config.yaml
hidden_size: 128
num_attention_heads: 2
num_key_value_heads: 2
tie_word_embeddings: true
init: "normal"
max_seq_len: 128
doc_mask: true
Each number is 200 + 30 x the weight over its row's rms, rounded and kept within 0 to 999. Layers, rows and columns count from 0. The size before them is the row's rms in percent of the matrix's.

# v: layer 4 attention value, 128x128, rms 0.0408, rows 74-100, columns 0-127
# o: layer 4 attention output (transposed), 128x128, rms 0.353, rows 74-100, columns 0-127
v74,104,210,197,225,223,236,185,201,186,198,244,172,187,221,190,228,211,213,236,215,223,252,181,227,213,156,106,191,202,192,222,216,226,160,206,204,166,216,251,242,205,230,140,257,235,125,149,146,157,204,216,241,255,216,159,160,239,184,203,207,217,223,186,173,249,221,140,205,200,188,236,244,214,173,196,174,158,263,217,215,178,241,210,177,173,202,230,194,205,193,202,178,143,238,207,182,240,196,184,192,205,199,181,161,174,208,209,217,215,234,193,230,231,215,199,207,183,250,216,224,166,228,218,219,157,161,174,229,177
o74,103,220,208,189,199,194,225,185,237,193,151,190,214,191,252,199,183,253,176,126,180,176,228,206,244,236,280,224,217,219,225,123,202,221,217,186,222,234,156,151,180,201,235,206,204,267,221,244,199,187,174,177,117,183,231,225,154,210,195,187,188,187,190,216,160,181,260,208,185,202,198,163,217,246,212,230,238,162,174,161,200,143,201,175,232,207,198,223,224,197,180,235,232,180,149,181,165,215,233,187,198,224,225,204,248,222,190,163,203,211,181,157,197,171,211,169,186,137,209,196,214,174,222,158,227,225,194,183,228
v75,112,201,149,270,143,244,169,222,240,267,202,187,184,179,199,225,158,178,237,121,210,207,196,132,184,200,178,177,236,192,238,173,217,175,240,183,220,179,216,194,215,144,177,190,174,227,161,174,197,191,217,234,188,147,231,185,203,168,216,227,222,223,180,162,249,187,197,221,188,202,161,266,199,190,197,158,177,210,209,215,185,234,211,212,197,189,252,159,218,197,176,227,152,212,194,189,237,211,186,171,232,179,225,197,196,237,219,153,207,176,148,241,163,222,191,254,146,252,204,192,200,210,232,254,179,222,210,178,202
o75,123,166,242,155,256,205,256,206,211,175,225,282,181,202,191,175,193,224,193,248,183,167,207,207,259,220,255,242,172,222,144,208,224,203,195,224,216,185,174,192,159,269,186,206,231,185,230,191,212,175,133,180,215,195,195,233,148,218,174,224,199,173,207,230,196,131,193,190,193,182,211,182,205,190,205,205,216,185,189,173,221,166,253,190,180,214,146,230,141,213,184,152,251,166,184,195,176,191,230,234,202,216,165,186,195,155,203,214,226,241,223,177,219,137,201,176,208,158,256,205,225,189,180,154,248,185,223,209,194
v76,123,203,195,246,180,216,192,185,195,186,187,210,188,206,201,156,170,238,242,173,191,262,131,231,201,178,218,187,199,186,216,184,220,184,167,158,181,236,194,220,201,176,219,228,174,253,184,243,166,200,181,174,190,218,211,151,199,189,191,186,227,225,193,204,245,211,120,202,197,224,201,223,169,172,163,234,179,150,230,263,161,223,225,135,193,225,163,205,180,238,258,208,206,140,232,205,194,205,143,283,194,164,190,172,260,203,238,198,154,166,208,156,236,213,237,193,183,246,198,194,222,172,195,220,211,229,162,213,212
o76,136,188,190,151,233,180,222,203,196,194,194,195,167,182,222,235,225,162,144,194,205,166,277,173,202,219,172,235,202,223,208,183,115,184,196,247,229,188,219,164,193,224,189,208,178,150,177,164,252,214,213,209,204,200,177,223,211,238,240,233,156,234,189,216,177,189,276,226,221,152,242,178,201,225,223,164,209,216,211,172,205,195,154,241,225,261,191,185,222,156,159,199,212,216,179,224,269,187,253,107,204,210,211,217,153,164,195,192,200,235,189,225,167,192,188,199,207,178,245,217,166,189,161,187,194,215,227,194,178
v77,114,198,195,168,235,199,243,225,167,192,147,189,260,253,197,198,178,222,226,202,208,264,199,241,206,180,189,216,170,175,221,159,211,249,209,223,220,175,183,224,151,167,184,183,217,215,211,153,136,128,175,228,198,240,184,219,233,217,220,229,264,197,173,254,219,228,175,177,253,196,214,176,227,205,203,241,184,245,223,198,222,188,92,202,226,196,211,202,210,171,221,195,224,227,193,182,164,192,238,179,198,180,179,227,181,170,191,234,205,151,212,210,234,242,182,169,191,217,192,182,215,247,238,172,227,134,188,180,214
o77,126,251,188,212,168,203,165,154,195,204,235,172,143,137,206,204,239,194,173,188,196,156,193,209,212,196,203,207,214,241,207,206,172,164,196,184,207,225,200,181,262,198,180,181,243,165,190,248,217,231,241,187,187,187,232,207,193,211,188,154,123,199,238,193,165,161,226,191,170,206,213,203,201,168,223,192,204,180,180,173,150,184,259,181,202,173,133,191,214,205,180,203,192,220,202,256,260,219,143,212,195,237,239,224,273,286,224,157,195,241,235,178,202,179,227,191,248,234,172,208,206,201,180,190,148,244,199,204,220
v78,125,230,201,193,186,149,171,145,206,178,235,197,206,179,167,198,213,196,189,282,177,251,199,180,211,222,208,178,148,207,177,234,255,177,171,208,168,221,208,232,193,190,150,197,172,178,194,207,193,149,234,211,225,241,235,214,206,217,204,237,176,165,192,183,214,198,184,147,241,123,216,184,218,233,180,141,163,219,168,204,212,250,219,214,198,158,179,145,237,225,219,211,215,169,225,224,216,158,165,219,187,300,170,175,187,213,224,193,183,207,126,167,217,204,184,219,177,161,217,257,198,181,200,207,182,156,213,209,219
o78,129,201,164,201,218,210,183,213,222,222,194,173,217,147,246,229,247,222,292,115,184,160,192,229,183,181,169,192,245,212,211,160,177,248,239,245,200,220,168,199,224,189,224,156,239,201,205,206,201,243,213,185,212,164,193,178,181,197,189,177,249,216,178,208,191,190,183,224,159,237,192,208,173,192,183,238,210,174,195,225,157,179,168,204,209,249,222,255,169,192,170,168,188,181,188,200,201,237,258,151,199,140,219,227,191,194,125,217,219,184,253,234,186,188,172,196,211,230,172,135,203,212,195,179,247,237,226,190,154
v79,126,264,197,260,215,237,193,233,221,167,221,195,202,194,149,176,239,214,228,186,183,211,196,195,189,218,206,241,178,149,234,175,173,149,201,249,163,187,146,154,207,199,201,211,163,207,266,192,209,185,187,205,215,218,264,264,182,170,145,204,229,220,184,155,224,182,226,211,255,232,179,240,148,164,145,204,198,236,252,220,188,199,192,185,234,202,230,239,186,216,204,219,194,222,229,197,187,214,239,130,184,144,207,213,201,164,195,215,187,125,155,216,230,197,174,171,201,194,181,233,188,203,167,207,221,190,174,242,183
o79,123,149,204,158,210,217,191,176,174,236,143,210,181,218,234,271,133,151,158,243,187,192,234,155,209,192,203,195,208,217,157,194,198,236,210,198,237,224,250,203,165,241,210,160,225,206,176,186,182,218,192,178,193,168,113,146,218,163,229,200,159,211,230,230,168,237,196,221,168,208,255,165,236,224,245,192,193,188,163,201,222,176,222,203,157,175,177,177,227,194,234,173,181,203,200,217,208,202,191,267,213,203,185,163,213,234,238,148,211,259,261,202,170,184,226,191,177,222,199,176,206,224,189,209,197,253,221,185,233
v80,108,255,151,152,195,236,182,199,233,199,228,198,143,216,210,205,221,210,180,242,207,170,174,148,218,202,224,156,139,197,219,153,233,254,192,179,171,183,180,209,163,170,249,169,154,229,261,201,203,201,190,226,227,184,226,162,173,153,180,255,203,186,148,182,232,186,188,205,202,241,143,214,208,191,166,203,201,243,236,194,165,191,190,175,186,260,157,242,179,216,189,226,211,160,182,191,172,220,146,232,212,209,171,250,211,210,210,156,192,238,224,193,175,203,207,195,212,235,187,164,217,138,212,191,236,269,183,230,198
o80,110,159,271,219,191,185,235,218,193,242,199,207,217,154,200,188,153,165,224,164,162,242,224,262,199,193,207,250,265,208,141,247,175,123,226,260,243,170,180,236,218,236,145,163,202,172,182,200,243,184,190,159,179,189,162,189,236,216,197,204,180,248,236,192,188,206,211,198,223,168,194,180,211,217,209,174,224,175,207,172,220,192,231,226,180,144,261,175,195,213,176,170,213,236,213,211,255,162,201,213,165,169,199,184,170,157,183,216,173,194,159,237,211,212,175,210,188,157,205,263,190,230,177,207,193,194,217,217,200
v81,106,191,179,232,206,154,245,203,181,238,179,194,179,188,180,180,194,223,186,161,195,203,199,191,152,227,215,193,213,217,216,162,248,229,245,249,235,138,227,146,251,206,146,186,186,196,172,201,219,216,217,216,213,264,228,196,239,178,211,240,176,190,240,223,180,207,201,174,149,188,229,191,213,188,232,179,255,188,204,200,192,181,152,236,171,150,210,211,236,194,196,171,182,222,165,249,234,168,184,181,222,178,264,171,149,190,208,193,204,220,187,174,170,175,173,183,208,139,209,185,196,179,233,276,175,130,261,174,163
o81,104,221,215,191,227,239,150,215,242,162,223,186,190,176,199,221,214,195,195,203,228,212,213,139,270,165,223,184,188,198,173,257,195,196,165,151,193,236,226,189,160,193,225,223,241,203,219,257,155,186,178,219,221,143,200,166,186,228,222,172,194,163,168,168,237,151,217,182,255,220,156,235,226,210,167,212,170,187,184,206,210,184,229,163,205,234,166,205,177,172,193,185,179,170,276,172,165,196,205,188,188,200,139,222,242,175,167,215,194,171,203,230,242,249,254,205,208,270,195,196,216,187,175,170,222,260,153,195,223
v82,087,198,186,165,196,158,246,162,194,200,159,192,166,182,166,193,151,179,180,249,217,252,186,211,198,250,258,245,145,249,209,187,205,213,166,170,196,174,234,219,178,137,249,225,237,203,249,229,228,193,229,170,181,182,157,240,220,226,181,218,184,151,246,250,172,154,215,188,191,187,197,189,193,217,243,185,172,166,210,163,142,193,175,256,153,204,189,178,225,228,185,175,250,184,199,243,182,254,244,222,173,229,197,211,201,166,188,196,120,194,209,213,176,184,212,230,207,208,155,190,177,197,174,156,202,197,212,198,197
o82,087,242,177,263,142,201,168,212,169,192,213,185,233,211,241,199,257,248,242,169,177,181,219,206,191,172,142,198,212,145,197,244,189,218,199,257,187,190,175,155,210,237,200,148,176,183,141,212,189,234,243,219,210,230,231,147,177,145,201,207,207,211,161,147,224,203,169,163,188,192,179,212,204,182,208,198,231,203,220,238,198,227,182,202,203,227,215,205,153,170,214,232,216,211,160,176,252,125,168,198,231,159,218,200,180,223,204,244,285,159,215,219,241,195,168,205,202,187,242,190,218,179,188,214,166,214,182,240,208
v83,114,176,168,179,227,152,218,140,105,217,200,179,134,166,193,242,243,210,204,180,219,238,139,187,250,211,205,231,173,217,232,209,244,203,161,256,200,165,196,179,228,160,186,188,229,170,197,241,150,208,200,200,217,241,144,172,198,213,196,220,144,169,238,246,213,185,187,174,162,222,213,210,189,233,191,166,182,176,190,222,205,207,249,219,204,223,175,187,264,164,192,211,176,230,212,241,216,211,166,203,201,254,215,234,243,171,194,229,139,190,208,211,176,234,212,220,216,234,173,176,186,210,248,187,164,176,189,202,208
o83,125,257,230,228,162,217,178,186,249,154,184,198,262,225,272,156,174,231,208,186,211,189,261,198,158,192,239,219,235,163,177,201,170,232,223,183,214,223,195,193,189,201,183,189,203,137,195,197,218,181,241,225,183,185,247,225,209,210,217,184,234,225,168,149,187,243,182,168,256,183,216,181,233,241,218,210,237,174,208,195,168,224,140,166,184,180,241,171,198,178,211,221,188,197,182,181,185,195,261,169,192,147,173,193,163,236,153,185,261,223,193,155,250,197,196,181,188,186,209,210,192,117,156,203,221,219,177,223,204
v84,082,171,193,175,255,169,181,183,196,167,236,271,198,192,233,188,214,195,125,273,164,191,159,178,213,204,185,177,185,209,166,199,165,229,222,178,201,213,199,195,154,172,146,163,161,174,206,200,227,257,247,194,160,162,219,208,194,253,201,211,218,196,230,208,156,186,201,151,145,164,218,178,243,205,195,284,210,221,180,184,194,184,198,215,195,216,181,266,251,158,235,184,220,199,189,181,215,218,146,231,246,212,188,230,216,219,162,208,212,208,206,159,203,199,214,212,278,179,210,238,185,196,179,224,206,221,176,170,236
o84,082,222,238,205,177,204,188,197,236,232,140,153,200,125,180,198,195,199,240,174,247,189,226,239,157,215,173,203,206,227,225,218,227,207,200,208,193,142,178,251,255,204,224,188,229,223,185,180,141,181,196,171,217,246,203,195,205,175,180,165,166,230,175,243,242,212,209,296,266,206,184,212,181,200,194,171,195,145,240,184,260,224,150,202,210,198,232,193,195,254,192,207,192,227,225,189,200,171,196,155,142,234,192,213,192,175,192,207,156,199,196,231,216,228,205,184,178,215,161,193,155,190,193,177,227,124,207,207,168
v85,123,193,232,192,162,171,205,183,206,229,174,211,236,175,196,155,161,188,109,144,180,190,203,205,220,191,165,232,204,190,193,198,200,195,187,198,163,247,221,206,171,204,227,202,163,196,269,240,118,204,177,221,197,205,195,263,156,163,183,174,159,209,171,260,155,201,180,277,229,176,248,272,199,161,209,242,163,201,198,202,197,177,268,213,222,169,201,217,173,205,190,182,211,202,185,210,213,191,167,225,210,241,175,213,171,208,161,195,208,170,200,229,209,224,208,175,212,168,223,163,184,199,187,173,179,262,231,177,252
o85,128,224,167,236,216,207,211,242,119,189,210,166,175,220,204,268,250,163,245,247,225,159,225,170,189,196,224,205,180,238,212,195,222,213,247,188,217,145,183,214,222,147,137,176,189,201,182,158,300,215,191,167,186,190,195,178,230,244,197,211,228,190,204,182,213,166,195,178,210,226,185,157,220,273,198,183,227,205,193,226,219,238,153,187,192,210,247,175,225,237,255,172,173,196,185,179,181,210,185,170,197,148,200,208,216,205,242,196,226,202,233,200,201,173,166,223,174,192,182,216,223,192,185,204,193,137,137,199,167
v86,128,174,155,140,185,198,198,238,198,210,193,170,263,202,183,244,204,155,201,169,174,168,181,177,224,203,172,204,193,180,209,238,191,118,185,194,158,238,173,275,191,148,173,203,208,184,183,181,190,200,211,210,160,179,182,191,262,234,239,203,184,139,231,197,195,219,234,237,231,168,143,213,221,180,165,192,251,212,205,202,252,208,197,207,205,248,214,157,210,195,202,186,212,223,205,205,228,191,251,229,241,190,218,196,232,169,171,236,225,176,190,194,199,226,181,204,137,245,189,202,192,250,234,251,223,135,224,169,250
o86,138,240,198,226,200,200,207,203,227,238,223,236,184,205,217,143,179,255,218,238,213,213,220,247,140,184,245,204,182,229,213,183,209,228,234,162,214,174,209,163,200,203,181,217,186,204,175,210,229,185,203,192,263,191,204,221,143,216,152,202,190,225,139,235,237,211,153,187,137,249,231,210,181,175,254,209,157,180,170,143,147,226,183,176,177,171,195,223,175,184,174,208,179,169,196,204,182,196,175,218,165,205,198,206,140,254,232,174,234,237,238,196,189,170,179,234,290,168,193,200,200,163,197,172,177,243,228,237,171
v87,113,143,136,177,193,229,232,199,165,217,189,172,224,218,149,230,168,200,156,195,219,171,191,171,190,163,164,206,219,250,219,192,219,220,169,218,238,211,221,229,206,182,181,201,206,222,207,223,207,246,234,228,214,116,170,221,199,239,162,185,178,183,241,222,168,211,180,202,221,192,218,170,234,248,249,235,206,219,189,168,149,174,202,222,260,197,251,241,191,143,155,216,244,189,181,188,193,242,209,210,194,175,215,205,189,200,155,240,142,210,175,230,196,260,167,239,182,229,215,228,227,215,240,161,220,128,203,209,204
o87,122,241,243,219,182,170,185,188,237,200,196,213,161,185,245,173,201,197,241,239,192,230,215,239,224,222,238,212,202,180,201,252,191,219,226,182,189,158,175,194,167,176,203,160,242,177,184,219,188,146,189,182,187,249,249,206,169,120,209,214,206,171,168,140,242,183,196,174,205,177,166,252,176,165,161,195,207,177,185,230,273,247,233,180,163,198,179,152,204,215,241,225,149,239,200,239,183,160,216,151,193,225,229,217,225,194,226,198,221,240,244,167,197,130,204,196,242,169,186,199,212,204,169,247,168,211,172,209,175
v88,114,217,154,207,168,208,222,198,192,268,167,220,177,165,171,218,195,203,160,173,184,229,201,210,263,238,178,240,228,237,186,252,210,191,202,178,233,225,225,169,186,119,203,191,194,231,173,193,203,164,177,241,174,205,164,237,167,188,154,206,210,178,226,209,200,189,196,197,169,206,215,225,248,191,176,207,181,242,209,169,221,193,153,264,208,231,217,200,242,169,195,213,215,131,193,213,239,180,174,192,271,177,205,202,155,211,186,172,193,137,186,225,129,231,220,218,218,207,208,210,202,244,255,215,225,246,174,131,219
o88,123,187,229,187,212,203,160,187,194,134,260,192,205,189,196,204,209,184,248,205,230,156,221,217,142,158,220,189,169,221,201,164,217,185,218,176,171,177,181,219,217,258,183,187,180,148,184,182,182,196,200,136,242,190,218,185,203,282,198,194,161,179,194,212,202,167,175,210,229,195,142,219,183,220,225,199,230,149,193,233,204,204,240,152,216,207,177,196,182,222,185,176,258,257,186,195,201,185,191,220,163,204,238,211,191,218,244,211,214,270,222,160,238,191,202,182,185,227,242,179,192,191,148,212,223,171,241,309,184
v89,097,214,159,234,175,215,184,257,188,229,238,238,209,164,216,208,217,229,228,218,189,163,202,178,156,226,187,231,185,223,192,168,209,191,199,193,137,162,201,185,149,190,254,235,174,203,217,193,183,131,166,225,202,238,215,257,282,206,182,211,240,208,175,173,210,218,219,260,216,282,213,213,216,218,180,195,208,269,208,193,203,252,148,232,223,226,197,199,168,179,188,210,189,227,192,204,200,179,261,217,214,148,186,244,211,153,189,220,187,213,246,203,188,162,196,158,184,181,191,217,128,231,217,166,220,171,206,189,174
o89,101,203,200,221,208,204,233,179,195,244,163,179,202,254,201,186,187,174,191,181,214,263,203,222,212,158,259,183,190,164,220,212,204,186,220,163,275,224,212,178,263,232,154,159,237,214,186,223,208,246,201,188,191,179,180,185,133,216,219,175,160,157,214,198,155,194,184,162,168,124,175,188,196,234,266,174,171,180,173,204,168,147,234,143,145,195,208,236,249,210,219,167,194,212,207,200,192,223,154,252,197,215,238,170,156,228,226,217,189,212,183,222,179,212,198,205,184,231,187,183,264,200,211,190,207,242,213,233,229
v90,096,188,205,248,181,197,269,198,186,219,170,210,197,227,211,206,147,222,191,249,171,185,215,204,172,207,197,210,221,214,185,166,168,121,212,205,169,230,222,177,185,212,171,175,152,214,209,168,176,188,205,184,156,164,255,234,287,182,191,174,278,185,220,203,182,180,195,203,175,215,220,194,225,208,230,184,171,199,224,230,223,216,229,226,194,221,201,227,245,144,146,185,224,242,195,219,235,204,162,164,205,191,204,191,186,168,234,204,121,185,137,216,197,186,188,173,215,137,214,242,161,230,179,175,190,237,203,158,140
o90,106,216,199,155,212,240,177,171,234,177,198,229,210,192,133,225,271,144,196,166,212,234,211,178,217,197,178,212,165,185,223,236,226,257,165,153,222,233,240,156,222,248,195,248,204,226,208,221,187,232,149,175,207,231,161,167,159,166,196,187,152,168,221,203,208,225,185,233,238,199,184,182,178,225,206,196,198,211,133,200,215,149,198,162,192,246,219,220,171,225,251,227,189,196,154,159,171,187,228,192,220,210,219,208,225,213,174,184,249,220,224,213,197,173,226,195,150,230,229,127,240,167,213,209,211,158,154,205,233
v91,120,171,192,202,237,211,218,177,190,161,247,238,224,207,285,213,153,224,230,224,185,161,249,203,176,210,234,218,181,231,150,183,203,195,307,198,178,184,250,266,181,163,204,142,211,181,174,186,248,201,236,201,188,165,192,241,195,212,208,134,189,120,230,205,183,170,240,186,192,208,202,210,133,230,201,199,171,192,174,232,223,193,196,218,232,188,182,228,219,189,233,193,199,201,221,195,192,248,215,193,195,147,175,246,211,214,146,168,183,190,171,184,185,185,200,164,201,174,210,222,176,227,156,229,206,236,204,184,187
o91,133,226,224,250,192,215,191,210,175,262,150,166,206,192,192,185,236,148,191,216,237,232,165,175,200,200,147,173,216,185,253,230,188,210,120,211,191,203,172,149,222,250,221,246,192,233,196,178,162,206,166,202,222,239,206,162,162,174,172,242,189,232,151,215,218,184,170,224,199,196,210,190,228,196,205,161,223,186,246,205,167,195,140,202,178,212,284,227,145,193,217,206,210,226,168,170,221,183,204,231,235,217,205,154,165,154,237,234,193,207,263,164,219,210,225,204,186,206,203,157,209,176,241,183,214,141,201,233,224
v92,094,175,200,167,209,194,205,188,214,205,180,143,225,211,279,222,251,225,235,187,167,162,198,211,207,196,203,205,216,220,231,248,171,183,205,255,224,234,189,237,224,191,211,177,217,217,202,179,165,173,134,172,203,176,147,182,182,166,212,149,177,156,211,209,195,235,220,209,181,197,236,183,266,185,159,194,183,185,207,140,177,165,247,225,184,264,212,164,198,179,186,190,197,129,174,172,205,152,213,215,212,199,215,182,191,239,204,214,188,208,171,174,193,273,169,213,179,222,217,164,244,269,243,181,210,194,179,154,256
o92,093,226,195,175,188,186,225,191,217,232,244,236,153,194,181,194,175,178,199,183,228,198,210,204,169,195,211,202,194,174,235,188,209,172,219,147,180,187,205,195,221,175,202,235,165,192,183,186,231,174,191,247,219,241,249,223,231,274,186,259,233,193,179,145,231,241,174,187,198,217,152,227,135,177,301,185,230,207,172,228,159,229,173,170,204,170,176,214,167,186,193,190,218,225,194,237,201,223,189,222,215,192,204,191,237,210,207,154,249,233,213,163,166,159,184,226,238,178,172,206,165,163,172,244,193,164,211,267,127
v93,117,174,200,188,147,226,169,178,158,232,187,214,248,135,232,203,202,187,178,126,157,189,176,190,185,199,184,240,210,206,202,195,226,186,251,183,233,164,175,228,193,206,202,178,205,170,158,190,139,220,222,253,183,213,232,166,225,213,244,197,185,202,212,176,177,234,174,254,196,205,256,239,186,166,168,156,179,162,215,220,223,264,240,220,211,173,151,203,213,174,228,169,170,181,171,185,233,161,180,251,220,149,188,232,200,232,151,155,263,184,187,200,238,154,192,167,206,182,200,148,225,195,188,248,207,200,192,222,220
o93,122,216,181,223,246,197,226,263,214,183,240,184,157,245,233,186,203,225,212,255,246,212,228,212,184,191,202,205,189,239,183,190,222,203,159,183,201,142,232,217,181,193,149,210,194,203,267,206,232,162,171,173,222,191,197,199,167,217,162,203,227,215,178,208,189,133,266,149,189,148,212,167,217,220,249,207,209,245,218,169,179,180,138,166,195,228,213,184,202,210,190,208,223,143,206,173,167,232,224,197,159,236,184,207,212,141,204,210,116,222,253,201,169,234,211,173,177,242,196,232,185,196,201,146,241,185,204,175,185
v94,098,155,199,162,181,150,172,243,151,238,171,202,223,197,153,274,217,190,170,202,183,184,211,173,214,195,186,217,227,162,201,253,194,209,154,190,181,205,189,216,198,275,175,182,226,221,186,184,198,245,149,135,241,251,217,206,215,174,228,228,196,248,251,191,167,209,206,180,196,226,206,198,272,162,177,196,223,188,225,190,228,226,182,188,189,186,217,273,216,208,191,153,284,239,197,185,217,198,210,215,229,253,193,176,224,203,202,187,219,197,218,179,191,188,208,163,194,211,193,208,219,180,270,174,163,163,166,166,151
o94,111,207,230,209,227,222,230,193,241,184,225,186,164,204,189,152,163,209,223,195,245,238,231,226,177,185,219,197,208,227,191,162,227,193,239,167,174,196,213,198,217,138,207,234,153,175,182,251,165,183,244,239,192,158,179,219,182,214,188,149,215,155,183,236,234,237,249,238,191,192,219,232,148,269,215,258,159,231,193,199,188,173,191,157,214,224,200,163,206,205,169,248,151,150,225,225,177,188,191,158,165,167,179,228,165,230,196,229,157,187,196,174,206,177,210,244,183,193,189,200,147,195,121,229,209,234,235,244,206
v95,112,182,147,193,188,287,236,213,198,191,229,239,210,278,224,221,240,203,228,191,223,175,187,213,195,205,171,169,201,204,215,203,207,201,215,275,109,188,208,176,230,173,184,180,207,192,206,180,188,206,212,188,177,167,131,156,179,182,199,187,192,171,183,200,217,227,226,258,214,167,199,202,157,216,172,237,184,241,221,178,182,194,196,144,203,208,166,177,154,211,205,211,173,212,163,148,183,178,222,265,224,162,245,197,230,198,207,261,193,245,221,238,251,151,236,179,185,214,193,208,169,180,207,183,218,166,224,252,219
o95,127,207,231,198,171,168,226,200,221,249,175,187,215,168,200,151,165,209,181,220,164,234,184,218,163,224,228,220,200,167,208,183,165,169,195,121,242,249,218,182,149,210,220,209,219,227,259,218,230,203,155,188,199,213,248,222,230,180,221,206,210,244,227,178,196,224,150,201,166,233,208,201,230,189,242,116,249,149,186,181,224,210,206,223,189,180,215,206,240,214,189,231,201,196,246,244,218,248,181,189,177,223,156,206,170,201,212,138,181,139,165,228,136,232,164,229,213,164,207,187,238,205,209,148,189,212,162,181,207
v96,111,196,220,217,251,142,210,209,183,169,205,197,202,165,203,193,223,230,182,235,135,189,153,128,214,180,252,188,169,231,192,196,215,249,200,188,193,164,169,211,183,161,267,171,214,212,181,221,208,172,210,190,187,220,241,195,186,170,188,202,233,191,188,172,239,148,243,136,176,299,178,187,196,206,188,223,160,196,214,218,221,238,184,196,199,265,156,249,233,183,165,210,214,228,184,250,190,222,185,226,192,199,191,229,168,188,197,180,221,191,189,158,167,204,148,183,217,224,210,228,193,164,179,211,182,204,206,149,115
o96,114,212,239,207,175,233,156,177,195,215,186,190,178,223,197,198,193,144,247,185,269,214,209,249,195,182,165,219,218,198,196,258,180,239,226,210,218,210,218,190,222,233,148,159,193,163,191,177,174,235,241,205,246,178,155,212,190,257,203,198,179,152,207,205,169,248,227,249,241,114,187,166,210,189,243,172,195,178,207,209,167,148,220,183,183,154,235,178,122,187,200,197,193,214,174,194,218,160,210,196,199,183,212,193,164,178,179,247,157,227,234,223,255,183,266,202,171,207,188,155,205,184,199,204,213,207,224,228,254
v97,125,173,203,187,246,170,199,264,212,268,188,236,195,216,222,236,224,184,206,194,162,121,209,186,212,238,251,208,235,265,218,206,182,225,162,259,194,221,206,170,192,242,167,190,180,221,212,171,170,200,215,184,176,183,186,151,188,175,197,171,216,229,200,180,155,181,208,203,142,209,188,217,221,183,142,123,203,154,237,187,199,185,195,257,226,208,175,188,242,197,193,239,193,199,190,193,199,198,208,195,167,192,184,135,188,228,274,173,168,204,188,222,180,196,196,242,199,206,167,192,186,192,245,206,168,294,183,175,184
o97,135,181,185,172,184,249,217,167,196,142,262,214,230,241,133,155,172,219,188,184,204,278,216,204,201,159,160,243,184,132,204,185,219,177,205,154,199,192,203,215,218,187,192,195,191,210,234,193,250,167,212,219,191,208,201,234,221,165,208,214,193,184,215,183,257,232,178,180,222,238,200,205,130,169,220,211,186,214,162,227,210,199,245,210,167,229,229,225,136,166,191,191,257,189,207,172,202,201,210,215,211,194,200,265,237,142,164,200,213,214,199,164,183,230,223,177,197,203,264,136,209,195,171,185,224,140,205,250,205
v98,106,154,224,194,217,162,180,224,179,234,187,197,254,210,141,196,209,218,203,177,219,188,236,172,218,204,234,214,186,199,187,236,182,177,115,267,193,236,198,186,185,202,146,198,157,255,189,247,185,238,252,179,204,177,273,199,169,228,165,204,196,247,199,151,163,145,229,165,243,199,192,216,249,198,233,172,197,146,200,169,249,233,236,199,246,201,226,221,198,190,189,210,230,221,180,196,229,204,248,213,170,225,189,136,178,197,223,210,183,253,158,255,184,214,183,204,198,205,197,211,215,163,218,170,168,178,193,228,175
o98,117,208,174,212,213,235,207,193,231,162,236,230,200,242,209,192,201,177,212,255,204,235,175,246,203,187,161,227,203,216,214,182,226,248,231,167,186,198,216,219,174,171,229,157,227,193,231,176,210,233,221,214,201,217,156,209,214,106,218,204,224,140,203,219,252,240,201,221,150,225,247,191,115,157,138,227,202,223,188,226,176,175,226,206,185,215,192,154,197,208,228,209,189,167,174,219,123,193,233,157,176,157,221,261,219,206,179,216,192,160,225,187,221,134,214,207,171,215,177,163,228,213,154,218,222,183,192,181,179
v99,112,228,225,211,171,217,239,161,242,215,185,169,225,187,227,160,181,194,253,189,207,220,228,196,186,233,193,173,202,112,248,140,146,244,187,197,205,172,223,218,182,167,192,165,165,205,176,157,228,233,220,178,202,252,225,219,218,172,206,180,235,217,201,226,175,209,179,130,176,129,168,186,206,200,155,226,176,223,208,220,193,190,234,246,133,194,233,217,189,177,160,146,232,213,211,208,173,181,230,182,171,196,237,221,184,183,256,179,186,177,224,184,201,217,221,258,248,215,224,232,245,234,162,232,208,178,166,214,208
o99,123,193,188,194,235,175,157,208,210,233,203,235,186,203,174,249,167,227,146,204,180,158,179,226,226,212,180,210,215,243,145,241,252,181,204,215,189,223,174,210,195,227,217,238,212,210,215,216,180,209,157,188,219,172,174,158,163,196,206,215,198,174,241,200,227,166,260,230,221,245,202,235,149,138,257,202,235,153,223,183,183,189,166,173,274,198,163,165,190,196,238,232,185,222,182,206,216,165,156,209,222,199,187,154,240,244,108,219,234,183,227,242,192,123,174,179,181,194,217,210,178,182,225,196,217,217,212,183,182
v100,107,214,177,168,198,204,224,206,150,250,213,276,156,219,177,246,209,213,146,192,177,211,233,186,196,253,198,235,210,206,182,197,204,228,180,182,158,186,205,162,221,155,175,126,206,242,257,154,220,179,227,178,182,214,170,222,208,217,226,249,220,168,194,212,205,208,291,229,187,215,169,227,213,208,148,230,181,190,211,221,252,232,170,256,195,191,191,230,204,186,241,197,200,230,222,187,191,188,189,177,240,219,194,172,166,171,185,181,206,127,166,213,229,131,220,189,199,207,193,258,162,182,239,218,187,221,211,241,171
o100,107,168,233,220,184,222,157,235,246,177,208,156,266,145,193,185,187,179,242,223,205,210,191,198,130,174,178,178,217,200,186,193,194,186,230,199,210,214,219,210,167,267,219,204,182,167,202,233,171,238,204,147,205,180,187,196,167,153,199,167,176,216,231,249,202,139,116,214,192,216,217,182,170,234,281,214,243,213,216,195,218,158,203,171,185,204,238,192,201,230,175,225,229,191,223,194,204,217,177,238,168,152,173,255,186,232,223,217,183,186,231,209,186,261,200,222,194,204,218,146,210,200,127,148,226,228,210,207,214